Weights of a small transformer language model: 106M tokens.
Each number is 128 + 32 x the weight over its row's rms, rounded and kept within 0 to 255. Layers, rows and columns count from 0. Numbers have three digits each. The size before them is the row's rms in percent of the matrix's.

# layer 14 attention output (transposed), 128x128, rms 0.211, rows 27-62,90-126, columns 0-127
065:126121137121096087106188146111112124128147177148146132156078105113133129124161092167163080172077092124172133148124185107145162094115113078110150117052118182066117081112089135131126130154172092179116143114108126131127188143150163193052159174075170133124087106089128188115106095109123185094116163130088120128139094096130149189128136121110093135154122182152152085135065152130096061124153
060:158120170081126015149082122072162151100076138156076107107146155103135142117159132143116070174122165112109125134139151120131127151112128143189102147121143117098098133173084145045150094097152142170074119103120097148116095080135122204114159111086109132098138100182157175162146183140163105099104142198136148134091163063068117141114110124135115108066141092107125174131153147126127165131101
069:091159152124166137095142107171178125116174135198131146102142114091116137186143179152178143103159156136141162116107111125109116126115129132112161094093045172067128118090140133091153136047163121114139187180148140103202122149119159063092147130092125073104113132123112179167129132152125098131112188061104092147107131183143159178122092152126063089121142141160078117129136153117065101131095
065:171137206137108171153156127136150075166127117106133122142196106100115124101105114083136126126086170099153141162129067117129160089181121103080103142162163149122117128141141130162121199083120069108095134119106153129174136100052110112191101170152101128101100109149127171114157119110116057108113145179111126152102101143119186091118119079120106081106122136197132097082066085170152101190086
069:130145143182071147124065075132055070124132120134129139124150125095125142158114120144134105177178112107146083184188124112097131134195099108115123121166126112106086154167067131113144156134141128107129176114135142127173102096139162159139160102132094074100147097065077180138140153124157103124125084186136166116121183157083150116075069134111103184099084196161128114192169157113138119157085
064:139131092146119091084109128112233148119194102148158156131148149122075151146089141141121192129113124130102156127132145086158154155152137115204075094108124118116064145104105152137163134148127115103165179146113167190101150145194082094082143152133129115108105111139150086125158147162108160110077134171111186116120123099110045126135126068111144107179175114218098151141134173106157154113133
065:125114132075120117101145096107134124078211130130151086088157125149118084073109151107127064119196117122139142145141160142091104182130185157171130090111133163076131092153129112157115120085135126150120101184150106148173107126166186091059140136186120117092131140163120178113175158152087121150107095167177134066091139139158130116202120070118133152151089212074117110088138128118138120106095
064:110130103067141118140104194157132167107116067153091134157067125145146070090167141110115133064151113109146111125156082151099092151102134107160151131118138168099153161146133145134090120061165068091099134104114127181107134148144130086089186122018103072174075114147105138071059134087147155164115141074125116166119119146087103159102172118085128102144160112118141155138109190130135133103149
063:143178144139096134169085088060095188217092057071138160104096161184125120064125102126125169114134079107091089125133134130122153158173158071115103160132090134098184112104112119135115162126136125149117120171145056096112113149184137113120189097088133165149108127124145069103075144112151125157188141171104119132088116135113131149133100127195171124104108177142107169137112111109126172077129
063:225198138184083184163160126092118140159131145151130105120119122120124129158137104061151147078061173141136094145113134101145145134181136160121112134137103136096134133119175124112118090119100114126138185135094140102137157166130113175171068083122089063131122150194099120136073142112216118128155110150156156151095113129193115173132132154165152107142181154140167123150153178157071095084115
060:115146105074084178097173143068161092160103086110171138090083130141134136118082138112077114118190180176079133107139150101133110189117201126179117086095136123152117164147153156110101137106116115077126081115142103171145123122116098148103171081154115172164158155144078199145109165164102084138177181146084087107152139106135076137053105143127141113129100113133067123099150080144095150145110
071:146058083092116143190122135091082166149154110115101102084098115130193178159101103179163114073140158103199144188124139118060095123092145128150129064147112139136141128151122171168080137122129112163107111158112143069105136121116209178130165124165114179176146149103104160119139095110088093134168105130127137099126080149173103043128121120138084164181095166162128115157109130121156122120158
064:110164096086160165119148074159117097185132137109160091140113104123117108135117148063072149129154128085165169185098162185118122114152152099206157110144147161103141118148082180157128112202178169125102089135077147070086149140126157131116077173094127126084106130175122102084096147103081067133158134144113156146123174131121171121135126166130179125174068143196116118158101107165100164129105
073:137137117162115150149063076124122152119170081175168126184177119150098137158142126097096120088173120108102128106135142138148135115146109166065154152093103142134077076134173134144128099060105075090098132104137122179159149135153137093194162129098083170180166093114129132068124149140103080105168173151111117154189149199133149153140068100106150068123121143142131148087088042124092120098135
063:167051153120138151105144157104122120044077122120096136112112167130109125103168136131173159082118119195139144075108148143139166151106083079103077101115066124091083154140149110136063108103194149145118109159123129150232119135113153156145130124121162102124117116168111140142125113144123119103122087121131167026104078114130172108132052083133119106106130146135180142182163162139093135142090
067:113124162148143149063188115167170082129129152130152160138155168146104139082156153163083115101180063127134106113109118115119113102135082131124142093128167065119089094189116147112188123126153152130142116146159126040076142073135150155123127097185153132171088141093120142139123138148139153091157162141144150147113153125173119020113169108146159111090124156113198125190174120171187125124165
063:121162089104142127092139105092090117124085117048154091097168118145103108107135093149151159124142140141189126111150178144177166144152093054099103149126111139104144141057174124095142081164058177156138123144127199151099138102109086056140161148074102175214136095105093149100142130171129166138078189130088103100144164134093177104122162111162079115138145114166153138119109144119115155124138
071:137184080141136120082078136136099100140070167167133122121141149101182106073104151110135121175149151162143100156121110114123179115121090086086145172086126117170092084050081142117161152136085083174060119131141114137119121150191043146164159164125121129136140092124117106189157191104115081145146116092131126146113150147150140133170131138098152109171167117196050106133147094166089096129096
061:099113149166140079118138122150093148178159052145135074096145138097163098151164094109099141144138142194082134119057141111104122087140136099197101145133074102106125127193119115112149085063182183166134104142120107145191134037148142157122158099113116138092137105120121117105166140142132144131131170125169059093127059086113138106179126120194132135117115127094148139133125155138175178082084
066:137124157094093183074088132030123130121095126119125184131151063120107135137118073132111174122101115142142134115102141054160101150131120134161173170159099095111160113132184136081143125167130126151154078143097090145164046155111172154142116121146146174134120172088121191159141123118191087097136178162194150098132100152136140111156118119165159069123193117125195137179120155103115135122112
068:107077164109148163139099131167088148095089149127175151139072204142075135125103172125082132122186169138188155058127057107050108102145103118108151174130085086066090099154107065130140141098128087147133081164108163134118110129181167128127140078064143176161124106095072132128100094106130161120074130131117175129084151107162163118148157121143101124165149157167154118146145106143153116114126
066:134167193097087090144149131155167096123150115140135106107146136146193108112151138075143112075160149132138137105101129096218186144088123064108135063157164217094146145111180124166153131139174149103079136105104095148130089153126045124096115153096155137110165115104182133096144076118099133134093123157112164099137126199094080114124197133098103118131117153121104088151140074118145130155091
067:155103083123151156095085144103144109061115143160164142163118176158117115108161108118036147161148108142151195120086148071107143116156149057147123089095128149079089151114118158124169142143114124129148107151099155161091073102138143154177172180136163129121142180083114154108089101097087106118094144126092137130137199132086123066137051089135155144164150090143169145113161135204153146100094
068:087096079058130161084129177169132151126084115175105112129128122143143096129123098103129130135116121105182155103150072102182123156153112137213047094124118168144096096199177140148100124163167134117077135111111163117166093074105120115115109139167100112120141116149143150094160119175156160157177109157096113152057119155174148151114129196176111076134125127188131161161126128102057145164145
069:100089124096092093090167170111136148192122077155137159097148153162131097135131108130156106115110157062083126137127128100123091053077130073080089139108107117110085117139096089159095168145163149068103108130106086111124117098141084105098164160190133110156150177153146097106053112134136099129101116086124084146111115169178116127112162172081103180121139118142111149177059163187088096071135
068:111173124147152143148068084122124066152168041158156176180082127117104196091088118122178126146120136050169115054110112142024125195155149112139112123175108117101102079129147086156136141114139129127154103133095145121110152140120163150118173126168117123105132150099167129120141062134162155104120087072128160130077120126196130119132154138115048107119129092126139136151119155094096149139132
060:163151092118142130099128175134161150085170122188154152138208166137195163103084146122155123146106118156107154153062141157158137080107124107073146154158115173136178164133153119117168108133043148118121100092159085165119184077057126125122097114073151095125124158138121130115108121094132107050139130110066127117143150137126105142162141081179171123089140125112183073125072134113075084136111
066:122150147113137136110104075114134109147125084161117093086167160125112107099104099088162108116083157122149117070086112174114114118193140161154087144117113105086142159141154121142161131101125087108130131110077081138149091112108197139074136180030124161085174094161154173068161080146110089118149114117129131153160059102058146159137137196139132121208093141118122165109130126187155171116124
066:111132136153117179123089081111133085077129117066074099085123128115128143092149068127127094114107146105147145063161189112090162124068105137132188170101101128147113124192153138137103180109113143080125167077100054103154130149076110172190124098119133158154096125110129104105109100057162141102101128112168054140124079136120112074125132143117140129131077089133158162099164136157106058157096
071:130137172104134115107092132129071135179141094110055182122193188122134124124198124092084123136130139090147108160140123107094159166140135107068062112162145149103158092096109174150109117107134152131123091154153128135085117133161174128049091158129096158122138167120106135172082109098191164129139227051199079121122123165081108118127136155149142123121123108081153144121151093127125132173114
069:136131116149196087107178153125128162144087137112144148129147156129083113126129106111086146160132205151144145140068168105080084111138150160078146066074114081197157163142157143138123137098108111110137135135085100113076150118208153134096091076235063122159079140118078199126141132135156168115129078126074108179120109105173122127129149140122131115118118124130150181087109152135140128123164
065:084173083153161060124190061102180162112110166150168143159153147195132131091071049163169176091147119122150148136172093134126170197139136062140149120130145147186129156101113134120118124145095104108141074133083114132123148123077190128115104163095146160134110167174131141127120154107154148112121100063132170168150131123148197117145114115128110171144068138161137073127156088142116137164112
062:180082140152108168093119161127119103058123103071151096114084073095154111101092118094178119138131108138131093132146148156077134154138139112143050173122042081100126181080149168131130163125135123124181074161179102084113139169121136128148186145182149105128109039116123147176138125125128076160114119114151154123106112061189153172164129138131142101134144150094136070128125124170160137150166
054:073118067149166088165065116170173093103111136207136100133188098091113123187140089179107093096152136146159112061114114133096078115166122136150149116165132125083095083143152148192146160151083138071087137153091136088156130114109124111123082136133091133093107057139145118216111093184154166154149105136116150150149102179169100120135153143140118117101119110149135141115154139067093127178131
065:191112165165119126142161130047177098127144152170173085122118084102153140101181112070087196146076166183103145138119152073061164129151096204107143095077154128124153107146121154146166153097117158095164097131175116118150152133128119150153107165166160171088155139114123062173132093102110084080119146137123153150094141109134147158163125126154115137146137104175155137041169111113147129088137
065:048073172122070136148168093117125158148186146097174163116135120127179144081182143111150120128177165077120133091156155164148100070125085145146100125118164120191118124146152121103137097161121158152169136111153137140117103149082144073086128188144178067110122117113111130134121094130103094128132159155136138127101119072152125093141201115147110155215138224186137135158140153134106141172105
127:080095106157186128118170134136063108165154092130123144080147109156065167167084074125157082119207169138136109155116113157125133080089096132192179135134168103165132181078131157103082097135147149128109123116194121172176126158129135131138124138201115131129148135093105071131076133102087167125131140129133156110102097120120174141113138131102071156073162135111154084069160117153070126176091
132:117077149128154130188083116135168158111092081137112129056197165106144134141147130086122195087128119099115147119168090179132140165164108178131073166197181112160094197129103109167129127123114172069139149119133116154157102100096136044162089118153134117138172110175115077120139145112167083197102140121112129119122157158158127114170124131097102091135159086104094182158176121120128146126084
122:120164124193124237105167136183083102152207070121137135135125126099141117105123143126137175083139094149109125131106140098146123164126126115098164106129093136131147088067148101225076145136105132071173145140121093109164162180130155120123105120141140124125110110058080069082106080176062110141139115082133121099156079143169130153118128152120185148188114157140138108108117116106158102108145
130:133133075109090099106103102114076124155114102047113066125095144112152132104100056096095145163118076132138053127158101154160139160140141142095121169146208109180147129153101102140147108181087110109098112063127151158056127090134123160122117113128102196075119145113129064087157117152141200090086090142132169101119106099147095135145100104133147148130110105133205129140106109150156145073155
121:075133034169150109122122106135146178107111084104138176134090160117110100176155139150135106122161098122104114090137179150133115174103155151116154147095101144161178119137139089101157092180122202166127142120180120126114094119183147143071135110163172127119174131142073127155085162168130188142153089096165151112117145071111108169161119182115133161186141140107105146155194095115138085046162
129:094126129087129127121177172133210153146142142105146101135088202155141129116134139117082167109100123111126163117070137115157131122117152146162130168100161177119176111086182138154104128150095108143099108117135121200112188157107136144089103160097194143148086177175165078127109115125112148100136182081136125173113052098100116107159166120143129054155170090034150151083121119109117148117171
124:080152192076191154136138120190021119140100210154119093132110099124162088131142108149165108124115117089121123077082147146121115094098125152068125121165157162131198105155179050148123108112112161134098140106135080091157063113083179132160139096118150102113189165148079128135128131093163107139173109101128093131123159127128162143088103110142122125079094149100135126106120133119077084145105
131:112123061204126123133148135147137077134087142117109163163073084132085168154164088134152164142044140136113168117107074090143111108124080125071137125173122081181158100095115155122129149139107117107168175084148162118094162109072069112156112103145158143184140151099145130160122082121195139129147140113110150186162097121112170141109121174120084070099149043190142117129114155146104112123149
124:153166212125112126088147117161194072171140179146142125048166192092153194161085083125168135146081133149146107177079168149109124133137172139138133141139109130151104109090095104121143115186112169143137160167085142134150103097121160106104125143095124160095167143046092125201205122193107139095137151138133127113135131109138152140154062188152136158121092138108132119121138143097097149132149
133:118085136104122135106136180176103057046162145149092123157167096080137176172178133153105117153118160149181162139068116094151107098106073179150127123137160104162104157140144102115147089145175137141113156119102180139127095107082139156099107167084119090097163091160110176126136137149073127081068095103078112154179129126105100128077172120078099170160138138093145068150150167131092082119126
107:093087129106147101094049130159166163104144070134132189125175105133165146078159174152139107154167128109143142162149099084122120142065133112080123129085166148127132124092086145107123164136153115087114112126117084124157106073092158106162162145097145138114158086048200154120155160131094129102125176095097099100126098056092166126137158091097080095124087065132073067105119079131167123131135
122:121090117156156122156121104129156133099131176139102144178155107111102134142174094139142181151091088079164112151099105145136133027157058105122138178177161120170129100115129060146102127156108122160167116167075163108072092146093156077129132178097138127160117102117193094112165087126141118141054063141154166115153163181127166120186129151095119182133131149096159184131106125116179142130132
123:155130156204092139089139144162171108127142140122117149176128098177132104124125101091098127176173117136123073082126092135168122123167108085062097152075113153137106142084146095060149096178131161045172141101090127131146127173147072095121098182114142079067096123145162089146140174171172133175062149122137086149115165098143163146097119153166139140071127103124135157120164162115134088148087
136:169110160195121084141126144093119172089157087129147178154174159169150136134141139170165124145091168188115119118217074082126110143080113131090120136143085070138115125130207067133176144046075067126131181137139128196144097092119124096146157074095144146142099154103101134123125120162186169122117106161106133123131135131104098091084110111105090125104157123086110128088155142112089122135157
135:103104142101138118104160152132143137171101149074093143096100130040137089119118123154164102156095152208152162182122088116120148159150135073132100105142175120119195157110122119126095168205122170164156085129105115072126151173122120125110113148140181103133099121145129109169153117158150138134092075128151145117128117075114082074096199173146094171135158115132069069179206159126136130163152
124:096166127109131105146133150146116164180218114179121130186135056135127125177060097120124116163105153094086170165140104123076069156120199176161154124149155139140122115156132179099137127136073120098143147115165133088068147109147125070155122114177109149087128143091182110075140176121133125148130115127159084173128201143138092123091202175127122144186110126134097072129123144108122138108140
115:124081092108115117183098165079079173108142087083120128143098109118125086149130084128170140165090190149120148123128132133110122139096188131121129108149104174128194135074090128171026132127133089122125110109113093166194108163143151092118081127096112141091155129142155122139153082104111091183066094127133111145151138180129116205118076137113079181185099117107109132093160160072085135127102
123:104122098149120131154152134161160134114159152178142132162111143115098114159080186122100118141111144105052150119074085096088087078140145177181126114155107111144135126188079106124107145099106056116117135122061035114202119200156156139148076090126142124064116185128181122156115116123134109108178089141114188125100083090131150133110104153068113134156148140081130083163136119126127146142089
136:115087152152075160143170108097148158134194093067103149127123102111107150170208133152069145109107140092106154137120181129142113132080162179146114099154130123083145153155205143138115167105127167060196112135174165113140129082068163123103123071127137087091141167124139134041104114137126155125124080151131141048109128098101143132124128118162100136108112115122192142096117138119184172129174
116:146152135055145163132077151084126136101119141142111151177119125130118174140079191157163063163080120106165078122171112172169114169122146162111094138117189152139093115100152087127129132169083061081093128151122139060146110170131129123112047169176140133157083092172153158173104118086104135091146101160135187138139170090104118122092108106085104080119165156139084143144148103100077129141149
126:114101095161184107184168118172138093131131150091145033098056182173143126089144162148098114140143140137081152123142153193131139100141141134105148127093149136140074119095078137172109118055120125105107132110180159108083194122146100094135165171092110097146125079145157094138139106130105152177098127090055072188126161143160104123097139134060114177146062122153126115095135111122109128118148
127:165187064177105089104138163144207118189141109160110148112175091114179140107173106128184107137077143093118104181135211169176145151118188061165112094111166152151117131158116188098100135135117149070120118168125095140168137148094112083091143140117103099124142137200174146130132196144111120136141128089151172126175108085112109132083129149118097130087127153092109132100091134103116141140161
126:131077121105147155121125110126065169162081166119113143169133156126078126116118100154132105157100096104127049190176119171090098133153117135220106188065107074184083070111088149098126096115146063163168113146155099078095154106132183104144126130120116112165131098149085075126118167112120117106159135074162091155148117075108183109106121148119145139120129123097126133080153171127141130119196
131:151119154150099088155126115095126118190099120054085126121170071072154189139094186149159157109106151123097059140119094200150119122109125212109165197164116108138153079137130120111109111110151122139093099100154127087105159110080118152115088140144125125117118108163115157141108160132124132110141125136121097120082059141174118217146244159125104098102137169150103108144122139097118103130142
129:119139197189128124137117065134111135131174173052143126132143152100121175142172151161114145106143132110052083164140161177142160091084137122070174120140100113087185133088085134128165150125088122119145127147154090137109106162179154087087181127129179154133112106085109105147074142132111072134099103129118178130148132105128121118122136057057147176122155190120131086150167119179189134090139
118:181174132125169181176106114146165109083179172068155106184125096094164204101132112093084134108127145179171133117165145127135132186138146156193164098114112132172173124121186156098141057099084143134078147127142188125112135145132146112133108162164153137109131138083130172172185192140159123144148133133156138117131182105157146126130098107125169080130130112112110093111173071055127153160132
124:136082103067112116114204141141099176115115173112150099069170165177161070169155098114137095122146160224083110201132127089218134083110077172095113121071129120195161165159120165114121132140144137136142173095109110100107127102141137074134102101132119150124100118131086188165102150124106128156160120159172101109122142095104103196139089108129143151157119159130147126120089126179138116127139
129:111109167100152126153170129097112081178085111109126134125080081132089111215145090167108161113102160090111097104172129067165132171141120141182127096116153109093101150152139141111107120146174104125111185158109190075163083172215169142155220181102101136129171115128128135148119130156149160207133093143174132124084115120116156112107140147079119116160128126155089169119149158136153176122152
127:156151143108158109138156168142117145110140166108109165151035109115164151182124196178091119141169094155130149138168127089153141137092102143137127103170082136099114116119105118107065099172125151145116117194152145129127152093186054179136111071137111110134108137125131071144072158105161215139096174138127151127103178130139138139094113066100133203063154160120146106161118137070095110144106
118:150104099130092097133172185138121155199068159167138137146110113160148096100132195076130163142087113182097115182135079125128118094148070118178107073140137112123135106091113121144141096138169138190115089149160150117108097098196154114076101146150107097119168141110101149151141124158103062096156102116072192095128195147123120183146101102163113142085167151120099115141098105061147170084134
118:064155117145131136157157136131151138124149182169161070135069106092143120099115094154181107095130112187123139114111128141164085126106150144138180162137144119101070219134106129105085112127139133142105160128117126106173165112121085123179204146064138101151102121109134080055166138120109048106151087175121189143113158072125183129112145095114085084158107176142125117180137137112119132066137
130:088099089107106138127115083162094074147165138163121109134077117168115174130088139148152078060134099123084138126166104153175152112104124102149121155180149140081064087150089113115141126123152127137072104095190199156162072140028165103127138142132218152087160140152148060153127118126101144112116136118181168101136129153125095110148074171133115175100122099161151106154090131101127161111127
117:134112144074143185095116166128072083159166053117130090099099142100098155168132220127095078111137138157163121147098125157109109073131131141125119120118167172084166086156116100122110132139175137108084200147158169117075153098146115117103102109175095127127111147113169174078136113092094107087104131165111055105109121132121067135141135150113149070101176156157098157136108142041130137092162
129:092144092132124125157090109100187151244114185135139158132160181141139151126162148162106096133152131120132127117132089139162126138067078162095170072119166143125148065149106128137103079093113116128081149089102137128114118135121137166137070095141107116148157182116122110123115129144137116122139081157178111149101178211117128031081141158149153143141106117192121183090169151095102092086109
119:165170205055105171126184115109136152156162088112083125126085154139105067130114154120171151138092135114161165074147149131188197140140136109057097138087100113155174155111140109085112101131164080184145160110134099160116130140135152073166149158112182161129152162143154117081148123078089100121148123111160149130142160089069148167142121147078128133139117152124123119139031129129134110057129
123:094138058121106175067063128166100135115164125091171157112089183143107191113145116146173078159142070157136126098126075184177072104120161073135089146161084146145075163137109171150074055143147127150114162107109152123118136088085165091147168099160109099164116140130137215108104167147149144153141138148118084114134141117134077094142119165096134106136126164094133173117111180156141109159118
126:166124096089178128049105129180102087080089120124164091089159096096074153152050098149127145104093148126130129203139128103120159175093152091132098109151058158067161082119130111147082192135125113090131104116100104100083177108125072150166150087177118162133126129163132172104152151136136130139122077172136150082167142161109130130100058177105148125094155101122119095106122080134143093111139
# layer 14 attention value, 64x128, rms 0.4, rows 27-62, columns 0-127
106:137127134092122115092173158126103109113150139085150142093130119150048129087137140103142143186127167113139067120202076148133156141135116128104195094106095153061156123088114080115133057087116125098115142083099169132118180142137124157118097156152118160107107161071157133077158071128204078117148075124135100117143151047086083143124152133202112115158143094152124116122088153118136168126175
102:104133192090143082123098064107170106049091116184117120140141128129176114121116155134130122177087142107162083161128182139127129055123105102087093137095115133148143117160182174128081129174161174089063096156143140174164092100129137088107158184131125133131132161123088130120099170128200108096134096181127159117139166117155134088120141092076089128132172140083086130154063150081176125155129
104:140144189087082136085138155153133111119133120139135129113123104131117133124111136048132071161071153111137231081104138112085081135167105116179141148167118158048093189120140148120141131088120097105134088151123109126125137150137126109131117083157149073139173105132084181154102069159118116094185121161119154105156102130142143057112152178094148210164124161162117163104130141089116054128134
096:178168122099140200089132082153136104106120115148096121094183141123151169113120163074098123147085158113167130132140048140124121142173164135112054140139134104145105167152076159178126151087098076093151094119143154176109078153147147135143137091141167142135021194120127118109162133134120087102142164153120136122157086113153103153089130177065162116062148121082170139112092121084151166116107
105:137172099115150168136125140145078140108139134121105154130132164128131130128167041150157103132071098104150150140100076053106120093125143112118116119065089140136119156168081112099132105111155122117130158140144198101113124168178122101102117124151137149147161116142111136180061208113132075156095074174112149160138165188107107162075044107106140193094155168118098119132156145157175152199142
097:152086140161106066128148146130162097128099132121098122146110106140162134107122162193101144134138107150118059222165100144172129134167124075168121118094098094149104104118079112161127101146115173051090140167183162088144127063157130129149139110139120134178131121170111170099146121155096123141186116183145095117111105108157063118159123193154137104163158101125140143090118106136017144128080
106:113071101102099146071133122117174110202130109094139127111152141138097116108105206138203149108133104100105214102109094123111156137130166119103103098113126154112124145139136094115123102140227153144142141205149117119180040086144148128135133128119095172093090124146088105135111129107065133164114083192115127115157183195082120074135153131152152121110117145133119119096155159108099117145188
099:116081137175177091090146124108129086114074132165111138157179128158161110154105173100124124118154101110096080037174141116120135122070114143112128119129137123129105091145131140100098160117059116129148098135157060188106142132111114110118158094129139133156160095195072119107128112134213064126134165129153147119117180154100054149104190147152075203167141130133143106097114147132095173172159
103:208093100122082135174145091124161138160090139141134096175155080186138092149100069088156132195155172121057138127167150099122134137133107141132139078152083118161157123159149103109110149150119137085052116060135144165168103165122112148177161106114129094132086131173114141152089112094104167158134178187156132155100140134057107150119095105122158100153104130212151097118161104120108129125069
088:145076073157148144138127121095127161101094060103139085119095118113094127152041109088117135089099120120157120134067121147125109128155106155115152133154141166105154043091178177143129206143134096042136150080183136099111133175149087138108132137130115121160083101129208135149105130113125121165111119114152121155167142113108111123071098076129164114194066120098129128121077147080139102164169
096:135174192125152135141120130143061145148208110088142093101079097145127134142104153157192163155139110106085149141142134157133109219104124156146128147062121133101123118148151135113106092117116114137044118077111152187134120053134125106112161064106113105116137115161066138131110080094100127114062108140130134134096181071093150066127143135156104107152104124154136124135117166116121105148026
105:102111146066156111178089120138125100195133099171170108089071104147138162144100118097121135103137131104128174190155076121118165157082120141094140059178104140113135107142133157061099092095139155152157083156194104135124114169147123138132100123090163149131139130139111102072055153161151118203134101115121116129159124092117133177162109197082120066129117118124144135159122199133113053081111
101:106058097143198219055139130143158074161151112092116115050166084147173136125221093099131123151179139152063122121128155177096115119141090108115161167100154126096137118116101153184143087131146150102118114158128131108142130138084158128124082131091156129108142073151151118153090134127085149141156123134112155144139141136113136162128108106196206088150138091146161138147059146099154094148139
106:101123062189065090152150134105121128099108186131157112109126098191156136150102182161098103160119165084177092093128067135175134190117130175108122114118105141142075137110108156142149142153175111111121143170086153179145178158137103140160176061113158150086141101085109108173104166138133134139151185104125171128137183162096135108098084198057145135120133086111116097115117165157172104109150
101:171214138100137103134131088121159086106123109134117112119139127111146126125119118079142168121182143143135103106055040133167138092170076115136128133171107095118073110078054114002127198126165116059151143120111113087139152098120100133116145175123126136146173119105087131143153086102160149111083126111140143116103154124100129105139157135140149074091106156144088139137129141112156045149149
095:139188174063140109155115138122121113070141095117106132103089221138118122108090110089124109135222107110201169108157153178138190149142080082088155135084151130175084084091129127156095104132119078113144124138075178110159105109138094123136121110113157122118161157134149121119069124102141150110190166175146121115091151096133123070133095160158189099133205097167114116141137105148144147125145
102:175086134121124105098094074139113144085114097124136105121149147129095159117105034156146148113141196147139151109146100140195134080084091090090170186046102101129159168099106102104086178169132112158125167195121159142167131055082129148177129128133148119181171159119071127147174143126148129176137135090159135176117152142130106142085134153096158111070149126135150199110118124115137158163129
108:193123155104158104182099111096183151125192143117102106144112168091119100124104144112157132099129112101102133166106159111144062130175121123132087146139144166138130183163017101179117092091107139085070106136055138168128150164108126120118098173145145163126131087109140149142154084153152142124181097098149134113137087205087170171108126163150100108129129105152119096139089170092211147154098
090:108086139125143134139159067142095159133110124168119178061202152167146114107152111074137174151153190112127133127151104023188158149138087119114180186134118148112138125108124120129145182099198167186147157136126152139101151115129126136115159120133130121172140145188100130123088152112079135146145132132131120111138090156163155105176050092162147114193073069098143104162114099125159121107079
100:190189121108113095106128084119121149169154122157095150104054142107112130109133109140145139160130093121122070084155134131102156083160096144216129078176126137107136133114189174092111170171169096095142125099135122131169116120151141164112066124135103135061192184093140143127176195128079113106106116172141120116161121085085160096106110086108154154108176147100158098156104181182072120141132
099:123109113092174157167149135114137105092171108096117091195096120089098122139194167122109149084135170116172157082166145142167103130117023151114101140161130123171151148123135107094114164152157097129168128113180082145091122128173119172120133091132115112145115139143103126131108149111222150166155091150092123107116130213113102194154051140137142115111109075107080075124117130202158117128129
102:119217127177125108069168093120116238103156084136138179057134087146144202168096120161119106155151162118124100110104115089102111165128098128109127148156142138168152146152164103124176122134076179156133132164163082118141167116139142140122140149138103111171113136158118145173154110131122130068121112185108096114067147160154100095053132127135147101064109102130158131157096172145122102098189
104:154100109153086140080131139115149141146174068136142157157142112138126106114164101074077158174135173153144108110142116134252115149198172125179123042090174118124142163137095146134101151128100157207120107144104143113116133168166150111124178142128123163133145157168129140075119060149139112150117106142169153106106180177095122092104071102109166116146146141125156118089105140166105059096136
105:116107108136163130122136090128117125187190112217105125164172081109136116152132137103128113158147106120186100112102170181139092127140107164136111162122124116115154118111131146147131112141123073185116119167139184129106121061087082123125089130128098132116120154135133167108193124092166155098115155138187124145168118142152088066110108159068117111190151132106125160166044222097137089177070
095:100195117116177100083144104137132136145098123130107119155110125118161152110121148095176142182116170105118116162103090087091139070104155112116124070143123152131130151119064184132168143064197128120145106077128065146114219132117071104165149145082133161087168161160142140096130084126172188153145124161145168169093133163180054147119148127139151129179101125097136121116166115126112171101065
094:111127082108202117163123141141191087166118135076131154143139109157117138111099126152119137158146138133149106137133103145094100131133107147107146146101134163164074172113124074116139154135099106188104099106127102108118050158140160158099097124170099038131189122178193106109120162110125125094195210145108124101099115123122081151121117158018149126106124169110212121084122137103098135139146
103:092181132189136078082096101114108161101151118126147107143192164134123109106165157091157177154131119124136129138116090093079131129055078079136122109234120144111083109098121090222098108202139103162106099137101105086126146158124110139122171079167166122127092130132142151107181137144118130147062137069130102127127130147086140102139134135147123062074156130193148133122110121123160160090115
101:096060090157112107148124111153162176109134157201134120143119125129145092146192115071144143122128166135031187131050093104119110074110139151143114163095156110107145132159116126125147160098133082102115064089077122137129125070137132114174119117145139166131126123095128079092120170100057106133113138129140079111107131057174104128123117158126137107063178053130155085128177166149106096141117
097:129153190153163167181137136133134184117153148090131109134188078175159115146099173132094111108127131128157161144102110137176084145088105075138128128002103111113131145176126096094195168107149119154124098060180111169142139114092124170130116110130137146065165153139166059121124125155133102153105166151137139113084097153088175081157155087080109092110169128109144114114106112160092145122175
101:188158087126119076207122131146140132141071112184122164129100154122083113133173180104153110133122182121129109136120139101111111157055125161157149115132135117119144142141082131158143120223115167093164117086131137061127102059086099157099101105125139116077135143145067093148131105213143100118112150085098100121130158172133106074128111066117176108114112143105119138091138119118142186175059
101:165074180124127163122093181128141216126140132070097099090115127171162091123127097074137161132127152135190120063115144067099128149139111159155113095100160123149143083063146147087112122133161124110127097164087115109137141114124113070115106057170139139137104147127083140152169115168142120143117092170065102109116085099115150153118201158105110092195125122110116131104140130138080198184074
100:127093176171077067110130080147123147181167113123139170143206139164165119106137105099121146076088091161099147162149124073129116104212179105131098133122182155139093146115202129098122152149114095086134119058089155105124133182110079170132135187147082148091170138090111135161098134137160109137138119135147151129039151142109177158089103134126098072168132126117114106111130073136123123126088
103:110164197244171126147126139148178104064151130095120098074148175104111099147133088148129104154106139162076088141128076113078114167189081077166104055104119093106118158084135119104109145121131105173126157114097112083114110104126097121079154132101108157120105147119094091144122127096066117215173113110102115131177075140122105107100117158140121155176176128140110131145122136099113146083135
100:100138074161147178155113142142116168136120160126132159121138176114085163118152119139040116136132088145180180223152087114177154147113140149117126127140110202140110119151104115165095171121095151074108114171094138070129070128090139106103107093164084095120158120112109114117111137109176116055122147224124150131125122203154107105122127160168130100155119142173149125136089107147117082178076
097:138137094090108114243173111116154072173146094090095141109187098065186165141129100175095179172074130123114143098156172086089135164149124118076118051103142124082122113086139172131109127164115123129124150100139106089126094199161137111132064118130125133126120127114083118150120121099093133123063148108108172102103112097156096122065141118153146098084076085132132118111106076136115153103123
096:041135129149075070093212108121147127133165105103089118226111124138128154118089135064128137044147150118118138119126151165161098066108125171089130175141110134125092153100166146171173139103163140142174172161101121100160103186097188073131148125129127052117142099084106097116083107084114125161174126098122076129119119106110132146130147128138108091157153109081101146122144103131140161147093